Part of a small language model's weights.
Size: 9 layers, width 256, 4 heads of 64, MLP 704 SwiGLU, vocabulary 2048.
Architecture: RMSNorm before each block, rotary positions, no biases in attention or MLP, untied embeddings.
Training: a variant of Adam for these matrices, 136M tokens, 3005 steps.
Each number is 50 + 10 x the weight over its row's rms, rounded and kept within 0 to 99. Layers, rows and columns count from 0. The size before them is the row's rms in percent of the matrix's.

# layer 5 MLP gate, 704x256, rms 0.0529, rows 667-703, columns 192-255
092:28 55 42 47 38 46 54 41 59 36 60 74 34 55 46 58 49 46 41 46 55 79 66 37 42 33 42 38 50 42 46 52 39 51 60 39 41 54 62 46 25 74 45 52 36 66 33 55 39 46 45 55 50 50 56 50 56 48 25 48 65 43 54 60
096:54 39 43 43 48 55 48 50 49 37 37 55 56 50 54 61 55 49 52 39 52 50 57 42 42 65 35 62 45 65 33 70 64 60 64 47 47 58 48 61 54 59 58 61 52 50 42 41 46 78 49 61 66 40 51 52 47 68 58 59 59 41 56 51
097:50 61 58 39 53 55 47 43 50 33 57 61 49 44 56 72 33 31 56 61 50 65 48 42 39 54 58 58 55 68 46 41 52 48 67 51 66 33 62 55 39 57 59 69 39 48 42 43 42 54 61 50 41 59 29 51 52 53 29 46 70 65 56 72
109:38 48 48 24 36 59 52 50 48 47 50 48 57 44 59 28 38 46 61 34 34 57 49 27 50 71 46 38 56 59 53 55 61 55 57 62 48 40 45 44 45 45 50 53 60 45 46 66 37 50 47 53 37 49 43 56 56 42 50 59 52 41 56 63
095:52 56 50 63 57 51 54 42 52 32 31 38 48 26 63 46 47 59 49 49 43 51 48 56 61 43 51 47 50 29 30 52 42 74 48 51 42 52 46 45 31 55 69 53 55 61 51 55 59 35 56 55 59 33 43 46 46 45 45 38 59 40 55 44
103:54 31 60 58 39 50 52 52 53 53 30 59 63 46 60 70 58 54 62 44 38 53 55 54 72 47 51 64 47 68 54 59 46 56 44 59 52 64 33 43 55 49 54 45 60 36 65 35 50 63 56 58 61 57 44 57 58 39 44 35 40 43 30 47
096:56 53 70 46 50 50 50 52 50 54 43 47 69 61 50 52 63 73 50 39 53 39 59 51 53 37 57 40 35 37 52 50 45 48 57 57 44 63 59 59 44 52 39 50 48 40 34 42 37 63 63 44 53 48 36 32 45 63 51 44 43 47 41 56
104:48 42 41 34 75 45 58 28 41 56 52 51 54 32 57 46 52 65 58 34 61 39 39 60 55 48 54 66 54 59 52 63 54 45 58 57 73 57 48 60 60 48 50 40 40 57 58 50 58 64 43 47 45 42 57 35 70 35 59 47 54 53 43 61
099:47 49 38 55 42 53 41 52 63 49 58 44 60 34 71 48 54 56 58 58 57 65 32 49 41 58 53 39 40 50 71 42 42 52 62 53 50 47 56 58 56 37 38 41 47 56 51 62 59 57 54 53 54 47 64 54 79 57 56 69 36 50 30 58
103:58 75 46 53 56 70 40 51 45 40 41 58 31 38 58 55 65 44 49 43 53 53 53 47 49 44 53 55 40 52 34 40 63 45 35 31 42 50 43 43 55 53 48 31 64 45 59 45 38 54 63 59 57 41 37 52 58 33 49 61 47 65 47 47
098:47 60 54 58 47 40 43 26 42 46 58 44 30 61 38 59 53 57 52 34 52 63 40 39 49 57 65 61 62 44 39 43 47 46 44 62 47 46 62 53 51 54 63 51 55 51 53 43 59 76 43 56 50 47 42 37 50 66 47 64 40 48 47 49
100:31 57 51 37 47 39 44 40 66 53 29 63 48 28 48 55 75 56 40 49 51 60 53 33 57 61 76 54 60 35 75 43 64 47 54 61 47 31 46 40 52 39 59 56 42 49 62 41 54 55 53 51 60 69 60 54 51 50 56 47 36 39 81 60
093:46 58 63 30 26 57 53 59 47 54 51 63 46 48 46 35 61 59 48 45 31 66 53 25 47 51 31 50 44 52 43 49 49 60 45 61 69 54 60 61 57 70 49 52 50 42 46 50 41 39 70 50 63 59 58 45 52 62 68 63 40 45 48 53
096:35 61 32 44 50 39 54 62 35 53 42 61 49 34 36 45 61 57 46 36 55 66 56 39 56 56 63 51 60 37 52 64 60 46 50 52 46 58 50 43 66 58 57 27 53 57 44 44 59 38 62 55 43 35 54 71 59 54 57 69 47 81 73 59
098:32 52 55 33 33 59 52 58 53 41 61 36 43 41 63 64 39 41 55 47 43 66 42 54 60 47 46 51 52 63 40 35 39 47 57 56 50 61 57 44 69 47 48 56 50 56 39 46 46 58 48 56 31 50 39 47 61 63 52 54 61 58 37 60
095:36 55 53 40 44 48 49 49 49 36 40 51 33 47 52 40 27 50 61 60 63 61 47 34 50 53 45 44 46 56 45 44 60 49 35 45 32 39 73 47 71 39 60 51 29 59 59 45 64 47 59 57 38 53 45 72 59 57 43 52 42 50 59 56
096:49 40 83 46 62 37 41 47 70 57 49 52 60 43 49 67 49 60 48 54 56 41 54 59 51 50 66 43 67 58 41 45 52 38 42 59 55 63 41 55 68 58 62 55 43 41 52 58 40 51 51 59 44 54 45 53 68 49 39 51 54 66 70 50
108:31 37 57 55 59 54 37 60 58 38 56 46 46 49 49 56 60 48 63 56 61 56 44 64 59 58 66 60 42 47 36 40 65 34 52 43 46 54 39 62 49 42 45 39 65 46 45 43 41 63 54 62 48 60 46 56 55 49 45 59 36 59 58 30
101:44 40 72 48 43 46 68 33 62 55 54 46 47 42 38 53 53 49 51 45 70 61 55 42 43 56 44 48 55 39 63 59 44 37 34 50 53 59 50 59 51 51 61 59 46 37 29 47 54 51 56 51 51 24 51 50 55 49 58 73 43 72 48 36
096:48 65 60 48 27 57 44 58 44 56 46 55 79 48 64 46 39 50 50 63 37 45 64 40 64 45 66 37 35 55 71 40 42 47 51 51 40 44 24 34 39 34 46 48 60 42 36 50 43 44 44 49 42 51 47 53 68 52 35 49 33 46 65 58
106:60 49 53 42 64 68 44 52 47 52 47 44 39 43 62 50 43 45 70 46 46 42 34 51 30 39 43 58 51 63 46 69 49 56 47 54 55 67 43 55 60 48 45 72 42 47 58 42 41 56 38 56 52 37 48 49 59 47 44 28 68 48 67 60
102:53 46 63 47 49 49 51 53 53 37 36 51 40 34 47 50 46 69 39 59 50 39 65 54 59 64 67 71 49 44 41 37 51 55 53 50 55 53 47 74 38 66 59 52 43 51 41 65 39 45 47 52 59 64 50 31 45 53 46 47 46 66 64 57
102:45 45 52 51 53 35 41 38 49 51 43 38 45 29 44 60 51 40 48 30 53 54 61 52 52 48 49 51 48 40 52 63 48 41 26 42 61 55 56 63 61 59 51 39 40 45 34 56 66 41 44 47 47 37 56 41 77 38 48 42 34 68 51 58
102:63 50 44 42 47 51 47 59 35 40 30 41 66 52 51 52 66 51 58 36 67 50 58 55 65 61 77 52 34 36 58 63 75 40 37 64 45 46 48 50 70 54 69 50 34 56 48 44 47 43 48 52 39 50 54 54 73 55 58 59 46 71 44 57
103:25 61 36 66 49 62 51 54 57 58 45 57 62 37 40 57 46 51 62 47 38 66 77 48 59 56 48 46 52 44 52 39 52 57 50 55 51 65 45 64 37 42 57 49 66 56 38 45 58 49 56 54 44 49 46 51 45 53 63 25 48 59 75 43
102:33 58 50 47 41 66 55 42 44 52 54 40 66 39 62 64 44 42 57 44 41 53 35 51 47 46 47 39 55 60 64 35 35 58 46 45 58 73 47 43 35 31 52 44 55 66 59 45 30 57 54 58 54 39 46 56 44 47 28 57 55 65 68 63
093:54 60 56 52 51 40 53 49 41 51 45 46 50 49 45 59 56 44 51 28 61 41 54 52 66 48 60 38 36 66 67 48 43 49 57 47 59 40 41 61 42 57 63 60 36 52 50 44 31 49 42 68 45 40 45 60 58 54 60 35 48 61 37 47
096:28 60 41 45 39 61 29 63 58 47 39 59 53 44 58 43 30 61 50 29 36 66 46 49 39 60 43 45 59 60 55 42 66 45 59 58 59 69 47 41 64 53 62 49 38 66 59 64 61 52 43 51 36 55 60 62 63 44 32 47 66 60 48 54
093:53 49 44 47 42 48 64 57 30 53 48 55 35 34 52 56 48 57 60 39 45 37 48 31 48 53 62 67 55 38 43 56 43 42 54 40 54 37 30 57 54 55 38 36 66 45 52 68 35 69 47 60 44 49 60 52 60 44 59 41 58 59 41 65
101:47 62 42 32 42 50 59 51 59 41 58 37 65 48 38 48 38 47 73 44 48 51 55 47 56 46 63 52 60 49 62 60 81 47 55 52 41 44 52 47 57 56 60 42 65 35 51 52 41 57 44 45 42 62 65 58 51 50 51 49 31 53 37 69
107:44 58 43 36 41 65 58 55 55 41 59 62 38 34 56 55 54 35 29 40 41 53 62 43 66 56 66 44 44 64 47 52 40 57 60 58 35 48 33 49 33 47 64 51 48 42 43 46 44 76 56 59 51 46 59 52 61 65 61 71 43 60 46 49
101:59 37 58 51 44 42 44 64 34 53 37 38 54 33 61 55 56 65 51 48 44 61 46 47 66 52 53 45 48 65 65 50 58 40 64 51 52 39 35 72 52 61 52 36 57 48 58 38 35 58 45 73 40 56 51 53 61 63 45 40 60 54 46 51
105:55 69 46 49 50 41 41 65 53 48 34 50 44 44 50 64 50 51 39 47 58 54 46 39 75 42 58 58 61 49 43 44 51 38 56 57 66 59 39 46 62 57 50 53 58 56 54 39 57 46 53 52 53 42 55 50 49 32 49 61 39 49 63 56
095:54 31 61 47 70 59 57 47 55 43 49 59 47 51 33 48 65 60 79 48 48 59 57 48 47 45 48 46 50 48 50 70 58 41 44 52 67 77 53 51 57 46 74 52 35 51 54 60 48 52 51 51 55 59 34 46 39 62 59 62 63 51 46 59
098:61 48 56 30 38 59 47 80 43 65 42 51 48 41 59 69 57 51 60 38 50 45 51 45 36 41 63 49 58 45 44 49 51 40 61 57 63 46 39 46 44 52 33 44 50 28 46 61 51 53 51 59 56 52 54 45 43 43 44 20 48 61 57 58
096:71 38 67 56 33 56 38 63 46 49 44 54 55 54 34 48 45 41 30 48 43 66 40 43 54 55 56 76 48 42 48 35 41 42 61 48 31 61 56 40 62 61 55 61 53 45 50 33 60 63 55 56 60 70 52 52 52 52 70 55 46 54 60 66
102:43 39 48 44 62 61 43 57 45 31 41 55 49 58 43 42 40 53 50 56 43 45 59 55 52 58 30 39 52 56 32 49 45 47 56 52 56 67 60 63 57 44 41 47 60 44 45 43 37 49 51 55 41 58 46 52 54 56 46 46 44 44 45 48
# layer 5 MLP up, 704x256, rms 0.0527, rows 667-702, columns 192-255
093:57 40 71 41 32 43 43 47 51 58 54 57 55 54 42 46 66 42 53 44 54 23 72 47 38 48 67 55 64 43 41 52 45 45 55 39 45 50 54 45 50 55 36 48 44 39 46 67 49 38 47 48 52 40 57 66 40 54 39 53 36 57 37 52
095:39 59 56 62 76 64 53 60 56 57 37 49 35 46 64 41 46 58 45 58 48 56 37 50 63 44 58 48 45 49 48 41 35 28 48 35 66 57 50 48 64 51 50 38 45 48 56 45 46 48 50 50 28 29 44 37 54 39 47 27 40 41 27 57
096:37 55 51 38 56 50 69 49 42 47 27 40 47 33 61 54 34 48 36 60 54 35 38 32 49 66 40 50 35 48 57 42 53 56 38 69 64 56 58 43 46 33 60 50 45 33 38 47 52 33 65 51 63 49 50 43 52 65 61 57 36 54 55 59
110:50 42 39 67 58 55 34 42 43 30 36 42 45 61 37 48 47 61 62 65 49 56 49 57 56 49 42 52 33 57 50 60 56 49 46 45 43 61 51 48 57 56 48 47 49 45 60 52 55 44 37 50 44 47 62 47 58 54 51 56 48 28 35 42
097:30 35 55 58 48 53 54 42 45 51 48 41 57 42 65 44 41 57 55 65 43 55 47 26 53 51 40 42 50 46 40 58 27 55 43 71 53 54 56 59 55 51 52 42 31 50 47 55 59 50 37 41 54 42 52 75 53 54 36 45 36 44 59 54
101:53 56 66 57 51 42 56 27 40 57 62 47 45 35 56 62 49 40 61 52 42 64 55 48 47 54 71 56 31 34 56 47 57 55 78 49 59 62 42 69 45 69 50 49 55 61 48 72 37 63 39 42 40 47 59 54 45 65 47 66 52 63 49 65
094:41 43 58 47 41 45 40 60 61 31 54 57 63 47 45 56 51 33 60 60 57 57 61 49 61 41 51 53 38 66 62 40 45 43 48 56 54 53 39 47 61 42 46 50 47 22 48 44 45 46 56 55 64 57 75 74 36 65 60 46 53 50 70 57
100:53 49 48 33 54 66 53 46 74 49 45 50 33 49 60 46 68 42 57 38 52 43 46 31 55 61 76 62 51 38 45 63 52 40 54 70 72 42 66 39 49 61 56 46 56 56 58 47 57 58 44 53 48 60 65 60 52 32 77 31 49 51 40 55
097:77 43 43 40 48 38 33 45 40 42 42 41 55 44 52 54 44 50 35 41 46 50 53 61 43 44 46 51 48 40 56 59 41 55 45 41 52 49 38 43 54 54 42 78 37 58 36 49 57 59 32 43 48 61 47 40 50 48 57 39 66 53 61 40
105:65 47 29 41 61 46 50 51 54 35 50 63 45 51 54 46 39 60 58 50 53 56 59 52 53 53 50 66 55 58 26 66 40 60 41 73 60 54 64 55 59 38 53 43 75 48 56 58 51 47 50 49 60 48 33 43 59 50 56 47 58 53 45 39
102:73 65 46 61 52 51 59 62 47 49 50 43 49 61 52 53 32 46 40 49 56 48 46 54 39 38 48 62 43 38 46 69 52 42 48 51 60 39 77 42 45 64 47 39 62 48 29 51 57 39 50 38 58 49 59 42 39 44 61 50 39 44 51 45
095:36 55 25 25 39 47 41 39 61 44 53 65 52 58 40 56 47 41 59 52 42 51 64 61 52 46 65 48 51 51 61 47 53 52 55 49 52 52 38 42 45 53 46 59 62 36 42 51 75 68 46 42 49 54 56 58 41 55 47 46 46 41 59 57
095:49 43 43 59 40 51 59 65 45 36 47 58 40 47 55 45 37 46 58 51 60 42 38 43 43 54 44 53 67 43 50 74 51 62 41 42 28 54 41 63 61 62 54 46 53 38 50 43 51 38 44 53 52 36 56 58 43 52 46 51 42 63 35 54
102:48 56 40 40 29 43 56 44 41 47 36 51 49 39 44 55 49 76 32 48 54 42 31 59 39 33 40 57 64 37 52 52 60 48 54 59 40 35 64 36 53 62 51 42 49 46 47 42 58 25 56 58 41 58 45 59 51 68 55 53 23 53 62 43
101:41 50 55 63 51 41 48 51 59 49 49 54 53 50 50 39 48 57 41 28 52 31 51 42 49 63 63 56 48 51 58 52 65 50 52 47 47 33 34 60 46 39 56 38 73 22 45 71 40 57 47 55 54 45 61 49 62 69 40 50 66 61 70 45
100:41 57 51 36 56 55 66 47 23 50 42 56 57 37 40 34 54 54 62 50 62 48 52 32 38 67 52 48 42 61 54 54 66 49 52 56 48 68 39 61 41 39 40 34 63 57 61 45 43 45 36 53 51 49 42 45 57 54 52 46 60 38 39 36
095:39 57 57 43 47 58 53 47 63 44 48 54 57 48 66 47 46 30 53 44 53 51 55 53 56 46 43 40 51 43 36 46 50 57 17 56 48 52 64 44 44 60 45 74 31 56 66 42 52 44 52 50 59 48 44 43 75 52 47 45 43 48 43 43
105:47 57 53 37 56 56 68 38 50 43 52 48 58 49 48 51 56 53 66 54 47 27 71 36 55 60 51 48 42 52 41 48 53 56 41 26 52 47 54 42 26 50 71 41 40 62 49 63 68 43 60 53 32 50 45 61 57 55 48 47 59 33 56 36
097:34 43 52 37 66 65 45 44 37 42 53 37 55 60 52 37 50 55 57 68 54 59 60 46 60 69 58 49 30 63 58 55 46 28 53 56 66 36 43 39 45 51 39 49 72 29 48 48 49 51 57 40 34 43 66 58 67 59 46 46 57 34 51 58
093:57 46 67 53 53 49 39 62 47 65 63 38 49 60 61 34 54 22 67 52 51 69 61 40 56 33 48 36 68 29 68 39 44 50 53 44 66 49 60 31 45 41 50 55 58 48 40 54 56 38 62 38 44 49 41 34 46 45 44 41 41 61 50 52
105:60 70 47 46 52 59 58 55 48 70 71 34 48 51 57 56 61 39 51 47 62 54 56 52 52 47 58 30 30 44 34 44 51 46 49 30 57 48 47 65 55 36 48 48 61 50 48 39 59 54 53 53 54 41 49 51 57 47 41 47 50 31 49 62
100:33 67 27 54 49 81 52 53 56 46 56 48 30 52 49 48 54 48 47 54 50 59 41 57 42 55 55 58 49 40 57 51 45 68 38 64 37 45 46 59 59 45 36 52 64 46 23 44 42 47 50 47 66 74 55 51 30 41 60 41 62 58 46 41
102:38 60 58 51 57 57 52 55 27 43 42 45 62 60 47 59 34 72 49 46 46 66 68 46 56 63 49 61 53 58 19 43 74 55 50 51 56 61 21 39 59 39 55 49 74 54 57 69 63 59 47 45 35 54 42 38 38 44 57 59 52 36 51 62
102:41 48 42 42 46 44 49 61 30 37 50 43 38 35 43 45 53 51 42 41 52 49 55 58 50 40 49 59 46 40 49 40 60 54 58 34 52 51 60 63 69 51 29 46 55 50 41 55 46 66 56 51 44 34 54 48 63 54 31 45 61 71 55 61
098:72 52 49 37 56 35 47 50 44 44 38 50 55 64 39 54 47 48 39 52 58 60 72 61 48 56 58 38 47 61 54 50 41 64 35 45 53 56 42 39 53 50 40 56 37 45 69 48 49 63 29 50 69 51 50 48 52 48 50 51 49 57 65 51
102:54 32 66 41 20 69 41 46 45 55 67 41 66 51 50 51 40 75 44 46 36 29 43 47 48 66 56 55 49 40 58 43 27 45 50 60 47 43 51 42 65 47 57 46 57 48 44 52 46 46 69 55 52 60 42 49 53 51 47 68 39 56 53 50
097:40 51 43 51 38 58 36 62 68 48 38 48 63 48 63 56 48 37 49 62 32 69 41 34 46 43 40 66 51 41 31 43 53 52 42 45 50 60 55 53 71 64 52 44 67 52 42 66 65 46 55 49 40 45 48 57 65 32 34 39 57 39 68 56
101:62 49 45 47 43 41 57 56 57 49 49 48 45 40 55 60 69 29 28 50 35 29 60 45 56 53 66 59 52 50 48 49 43 44 46 60 50 33 46 54 49 67 53 56 39 64 42 38 49 41 49 56 51 53 49 67 68 61 50 30 49 42 54 58
094:36 50 41 55 42 39 48 41 59 29 48 72 42 53 67 63 45 49 52 42 52 50 48 38 58 57 52 38 55 46 57 49 30 60 62 44 42 47 54 46 47 44 45 47 61 52 35 59 27 48 44 44 32 54 48 56 34 68 46 59 29 55 45 42
101:44 52 49 26 56 63 40 41 43 29 51 39 53 42 61 41 51 27 53 50 69 42 45 60 38 54 49 43 49 45 37 56 58 58 59 40 38 35 49 50 50 46 45 58 53 75 67 59 54 53 32 53 45 34 32 53 57 52 56 42 49 43 24 43
105:56 60 52 56 50 59 42 53 51 26 40 65 57 51 28 48 46 45 65 46 61 54 35 62 42 47 55 35 59 61 46 65 49 56 47 51 34 53 61 59 35 57 44 54 48 66 50 36 54 44 51 45 55 58 44 32 54 58 59 66 45 44 65 49
104:43 38 38 62 53 46 53 68 47 65 47 59 53 47 60 50 61 57 59 46 36 51 62 46 57 70 53 54 52 54 59 63 48 33 63 37 56 54 52 45 63 41 46 40 55 51 58 45 51 53 35 36 67 48 40 48 51 38 54 45 42 60 66 66
102:45 56 52 59 47 62 46 59 48 49 55 54 59 54 56 43 55 53 67 42 42 54 45 47 43 37 65 66 47 33 43 48 50 46 53 59 43 53 68 36 33 30 42 35 50 57 52 43 55 59 48 49 55 46 58 63 51 41 45 59 52 52 54 67
096:57 39 68 58 67 55 56 44 55 44 33 50 44 50 39 41 42 62 68 51 69 45 42 37 48 58 57 71 47 48 63 31 42 45 48 41 58 56 42 43 51 41 49 46 44 54 47 33 40 42 53 46 58 56 37 54 49 50 49 41 53 51 47 39
100:61 52 59 49 51 33 35 45 45 57 38 48 58 60 22 52 52 63 42 43 62 37 48 53 55 52 67 49 33 51 58 55 44 45 43 43 54 65 52 52 71 44 61 43 47 42 34 62 54 50 62 45 50 44 44 53 53 65 44 52 51 40 34 45
095:40 54 68 34 54 46 69 52 68 53 51 50 61 69 66 44 43 63 64 62 41 45 49 29 63 60 58 58 44 29 56 61 66 44 49 62 61 50 51 63 40 64 59 64 43 46 51 58 48 49 53 43 50 37 61 58 61 55 42 58 55 56 53 36
# layer 5 MLP down (transposed), 704x256, rms 0.0528, rows 667-702, columns 192-255
095:49 53 45 42 57 56 60 49 47 62 42 57 38 46 34 61 50 44 52 39 51 70 53 52 63 44 38 40 48 56 53 44 41 53 69 29 47 36 50 54 39 49 53 51 44 52 45 64 35 40 55 52 40 44 40 55 67 50 32 51 49 50 69 46
101:36 41 53 49 66 47 60 35 51 40 34 57 34 51 42 42 46 65 54 53 46 76 41 46 37 50 68 59 53 67 45 41 43 52 53 62 44 63 39 47 50 60 53 42 61 46 29 46 60 49 49 60 40 41 40 55 61 56 56 41 42 31 45 50
099:42 66 43 46 45 45 43 61 46 32 68 49 52 44 72 34 38 51 55 39 32 53 48 59 37 41 53 48 53 36 58 64 47 39 50 67 47 29 49 68 45 66 55 45 46 59 52 31 64 52 43 37 66 53 47 53 39 56 36 45 63 61 30 53
106:49 64 51 49 54 71 50 55 66 48 41 50 54 60 42 54 53 51 52 48 62 26 61 66 61 43 53 56 48 49 54 45 54 48 44 59 49 46 62 58 65 49 34 61 48 49 58 49 64 57 57 55 57 44 73 59 70 35 48 47 57 37 57 61
092:48 53 44 51 48 32 45 58 71 46 40 48 47 36 39 31 61 47 46 45 61 54 53 54 50 58 53 39 55 46 51 55 57 39 50 52 50 41 37 60 41 65 41 53 67 44 54 45 39 43 58 66 53 52 52 43 52 42 43 49 38 38 17 55
098:52 36 39 56 41 35 45 47 51 63 54 61 68 55 21 47 64 65 70 44 51 45 28 56 42 31 59 65 49 51 55 56 46 56 47 52 46 54 54 36 62 48 49 47 47 54 38 43 51 47 45 45 51 73 56 51 53 51 40 63 24 48 45 60
097:57 49 56 55 47 40 53 43 55 44 71 40 30 52 49 57 58 74 43 34 45 36 35 70 36 39 58 38 43 52 42 41 59 47 34 50 71 41 63 52 47 57 46 42 40 38 59 39 50 65 54 54 40 38 54 54 63 54 48 64 53 41 35 55
100:38 50 54 47 52 52 50 37 42 45 75 44 65 42 57 57 53 48 49 57 45 56 55 37 65 33 41 34 37 63 40 50 39 59 58 50 47 53 39 43 39 39 60 60 55 58 46 30 49 47 37 53 47 54 36 52 61 45 50 63 50 52 42 46
099:32 45 64 69 45 73 44 44 47 65 48 51 52 46 43 41 57 41 43 61 52 51 66 27 56 40 41 66 48 60 38 43 35 38 63 54 50 58 41 50 46 36 50 48 39 48 38 59 59 44 66 57 54 45 64 50 60 42 63 65 26 59 54 47
102:54 44 44 35 53 46 54 49 45 52 57 42 57 51 48 41 60 65 53 48 36 49 50 43 56 59 56 37 57 57 52 44 44 45 55 45 75 61 38 37 54 30 56 57 56 28 55 27 49 50 44 45 58 52 49 56 57 58 45 59 46 42 42 54
103:49 39 42 52 38 28 53 64 55 40 50 45 61 34 61 61 45 52 47 63 64 55 35 64 43 41 50 56 56 65 55 58 52 58 50 42 42 47 52 51 63 45 54 27 68 50 53 40 62 51 46 39 61 51 56 67 43 57 60 35 41 61 54 57
095:64 54 62 56 42 36 63 47 50 47 83 44 63 39 52 37 39 54 41 46 60 41 53 54 46 48 46 41 43 58 44 41 53 29 45 36 41 48 66 58 55 48 41 58 46 49 57 38 60 45 33 51 42 26 47 32 41 56 47 49 50 31 42 46
099:43 54 54 63 64 54 37 56 46 73 60 34 57 60 59 58 58 45 51 45 45 22 55 49 61 61 57 60 47 52 52 34 44 62 31 43 47 48 54 45 41 60 36 50 54 49 54 57 40 57 53 52 50 42 53 36 63 48 46 58 46 55 40 44
101:38 50 66 45 41 48 43 47 59 65 62 33 51 72 47 63 50 62 34 61 37 51 30 48 65 38 42 38 55 47 34 51 55 43 48 47 52 32 54 53 42 39 52 55 24 18 71 30 48 38 48 52 40 68 44 40 46 49 38 40 22 28 41 56
101:51 40 59 37 49 63 76 41 57 54 44 43 46 41 56 60 40 56 66 33 46 57 62 69 54 44 40 44 50 37 45 51 52 44 41 52 42 44 41 50 46 50 41 33 42 60 57 44 61 60 41 32 47 41 40 54 42 32 33 57 46 60 48 54
093:45 47 49 61 52 46 29 55 53 39 46 59 44 68 67 64 48 57 49 46 45 40 57 53 52 34 48 54 50 40 50 39 45 39 59 52 30 34 57 46 55 60 71 52 46 47 45 44 51 52 58 45 52 63 42 65 64 39 37 41 36 58 60 58
096:44 47 44 59 65 55 47 48 42 46 42 63 64 54 55 41 56 40 52 61 44 75 47 58 51 58 54 39 38 34 73 57 41 34 60 48 43 43 53 34 44 35 36 35 60 52 54 59 44 50 49 57 56 58 60 51 41 72 53 64 47 62 37 60
105:44 50 51 54 58 58 58 25 41 39 70 47 28 53 11 68 48 59 53 46 71 51 68 54 38 54 52 53 46 57 42 48 41 41 47 55 68 51 75 61 53 46 40 44 49 43 45 49 42 50 64 49 49 55 61 56 70 44 52 40 44 50 54 34
098:38 41 72 73 29 42 35 57 43 45 38 45 46 52 38 69 55 58 64 61 41 56 48 47 46 51 46 51 45 28 51 51 45 56 52 49 41 53 54 35 40 57 44 50 49 62 51 51 41 66 24 52 58 44 34 57 31 42 44 37 47 52 59 38
092:51 49 36 27 58 37 51 44 53 32 39 56 41 33 39 58 48 65 36 52 41 45 62 47 64 67 39 50 34 34 53 65 75 43 55 46 38 52 26 47 50 62 45 50 45 44 51 72 41 66 58 61 49 54 58 50 41 39 55 45 42 52 66 50
106:51 50 43 43 60 56 39 43 63 59 49 38 55 33 62 48 44 49 41 47 28 65 36 40 34 64 54 35 49 58 53 55 64 54 45 38 66 37 58 42 58 31 43 50 39 52 48 44 41 59 38 58 52 36 37 64 51 35 58 46 45 40 47 45
100:41 48 33 60 55 56 43 56 54 57 42 50 50 35 47 43 51 39 48 51 63 39 41 44 49 50 49 44 69 33 58 40 40 42 56 61 44 55 43 37 64 43 66 35 35 67 58 55 52 49 49 45 46 51 38 53 51 57 36 47 44 55 59 45
102:63 53 40 55 38 27 57 61 52 57 50 50 48 48 32 39 38 45 61 32 63 52 57 58 48 48 51 57 53 48 57 57 38 55 52 24 52 68 41 41 58 40 46 43 67 48 44 45 56 53 26 41 48 46 45 41 46 43 62 53 63 53 35 62
103:59 49 36 51 42 35 61 57 62 65 50 39 58 58 51 56 71 43 46 42 59 45 45 58 64 39 48 34 52 43 56 68 54 49 26 47 64 61 49 55 51 29 26 50 49 64 60 40 50 38 69 68 43 71 47 35 60 57 50 62 43 45 45 54
097:60 60 57 54 54 46 69 50 32 44 57 49 67 41 39 50 54 56 72 47 41 61 61 50 61 45 31 62 37 58 60 36 44 39 67 37 61 59 47 31 60 34 62 65 68 49 59 51 48 54 66 50 44 48 61 52 38 52 46 47 59 51 62 57
102:62 56 55 30 55 46 60 42 47 47 43 46 64 43 43 54 51 42 54 49 56 40 41 49 43 68 49 47 38 32 36 47 43 56 39 54 67 32 33 60 34 41 39 47 55 48 41 50 36 47 54 66 49 50 49 50 75 65 50 55 47 67 56 64
097:64 49 37 57 49 56 41 52 61 60 52 50 46 45 50 34 46 44 50 61 65 47 59 65 63 65 46 35 47 54 45 48 47 43 57 58 42 51 45 50 53 80 44 47 39 59 34 51 60 37 57 50 45 26 41 63 50 34 61 50 58 66 48 56
099:37 43 32 58 52 56 45 74 48 35 42 41 51 65 64 60 41 42 43 41 51 42 64 38 44 58 44 50 48 57 51 38 51 51 53 36 42 51 46 41 58 51 48 50 73 65 42 51 55 45 57 52 35 54 51 72 57 61 21 47 50 42 52 48
099:53 44 50 49 44 39 62 39 33 44 67 59 41 49 41 47 63 49 55 39 48 60 38 49 61 48 59 45 54 35 62 69 40 63 38 23 48 41 41 62 35 27 48 44 59 54 36 30 44 47 41 51 46 59 43 52 47 53 41 52 55 48 49 37
100:55 46 54 55 37 45 53 60 62 58 46 55 49 48 59 55 51 44 58 59 59 61 34 56 62 43 37 64 51 34 44 49 32 57 42 54 32 63 62 46 55 57 41 51 46 43 65 50 56 48 37 49 62 60 53 58 50 45 39 39 45 41 49 60
105:52 62 65 55 48 52 59 48 62 52 43 40 33 44 62 48 45 39 42 56 58 32 39 50 61 49 45 64 40 38 39 50 57 54 73 48 42 52 54 50 55 55 43 41 49 56 42 43 45 61 43 46 51 70 52 42 48 31 54 42 42 34 39 70
103:50 47 50 64 51 58 53 54 49 47 50 43 50 60 52 41 50 43 37 34 42 45 62 48 46 57 56 55 50 52 32 59 60 51 65 79 63 56 50 51 30 63 39 54 55 45 39 51 41 44 41 24 42 43 49 45 31 44 51 66 48 59 39 62
102:72 38 54 58 36 48 40 58 60 52 51 52 58 60 51 75 40 55 43 65 41 26 50 42 48 38 52 40 43 55 53 47 30 49 42 28 64 47 52 34 45 65 54 51 51 60 54 50 48 60 69 40 47 42 58 66 50 57 74 44 70 59 32 45
099:36 57 47 56 60 44 39 66 44 38 54 46 63 45 60 44 47 58 37 37 57 48 57 46 54 40 59 42 52 53 54 56 57 38 48 41 54 49 33 44 39 52 57 48 47 76 52 54 53 34 68 35 56 71 50 62 50 48 38 33 67 46 60 57
101:62 34 48 40 59 53 71 49 51 56 54 48 52 52 47 65 60 42 51 51 58 45 39 42 52 40 45 64 50 58 41 53 56 38 52 56 47 58 51 54 47 46 57 46 43 39 40 75 51 47 70 59 77 52 46 64 47 46 43 61 49 39 58 36
095:62 48 48 42 46 63 65 54 53 66 59 35 56 28 52 42 54 54 43 48 52 62 49 50 60 31 23 55 48 40 45 38 69 47 50 34 45 59 48 24 52 43 55 52 44 61 46 41 65 38 70 52 51 57 48 56 44 63 77 34 57 49 46 56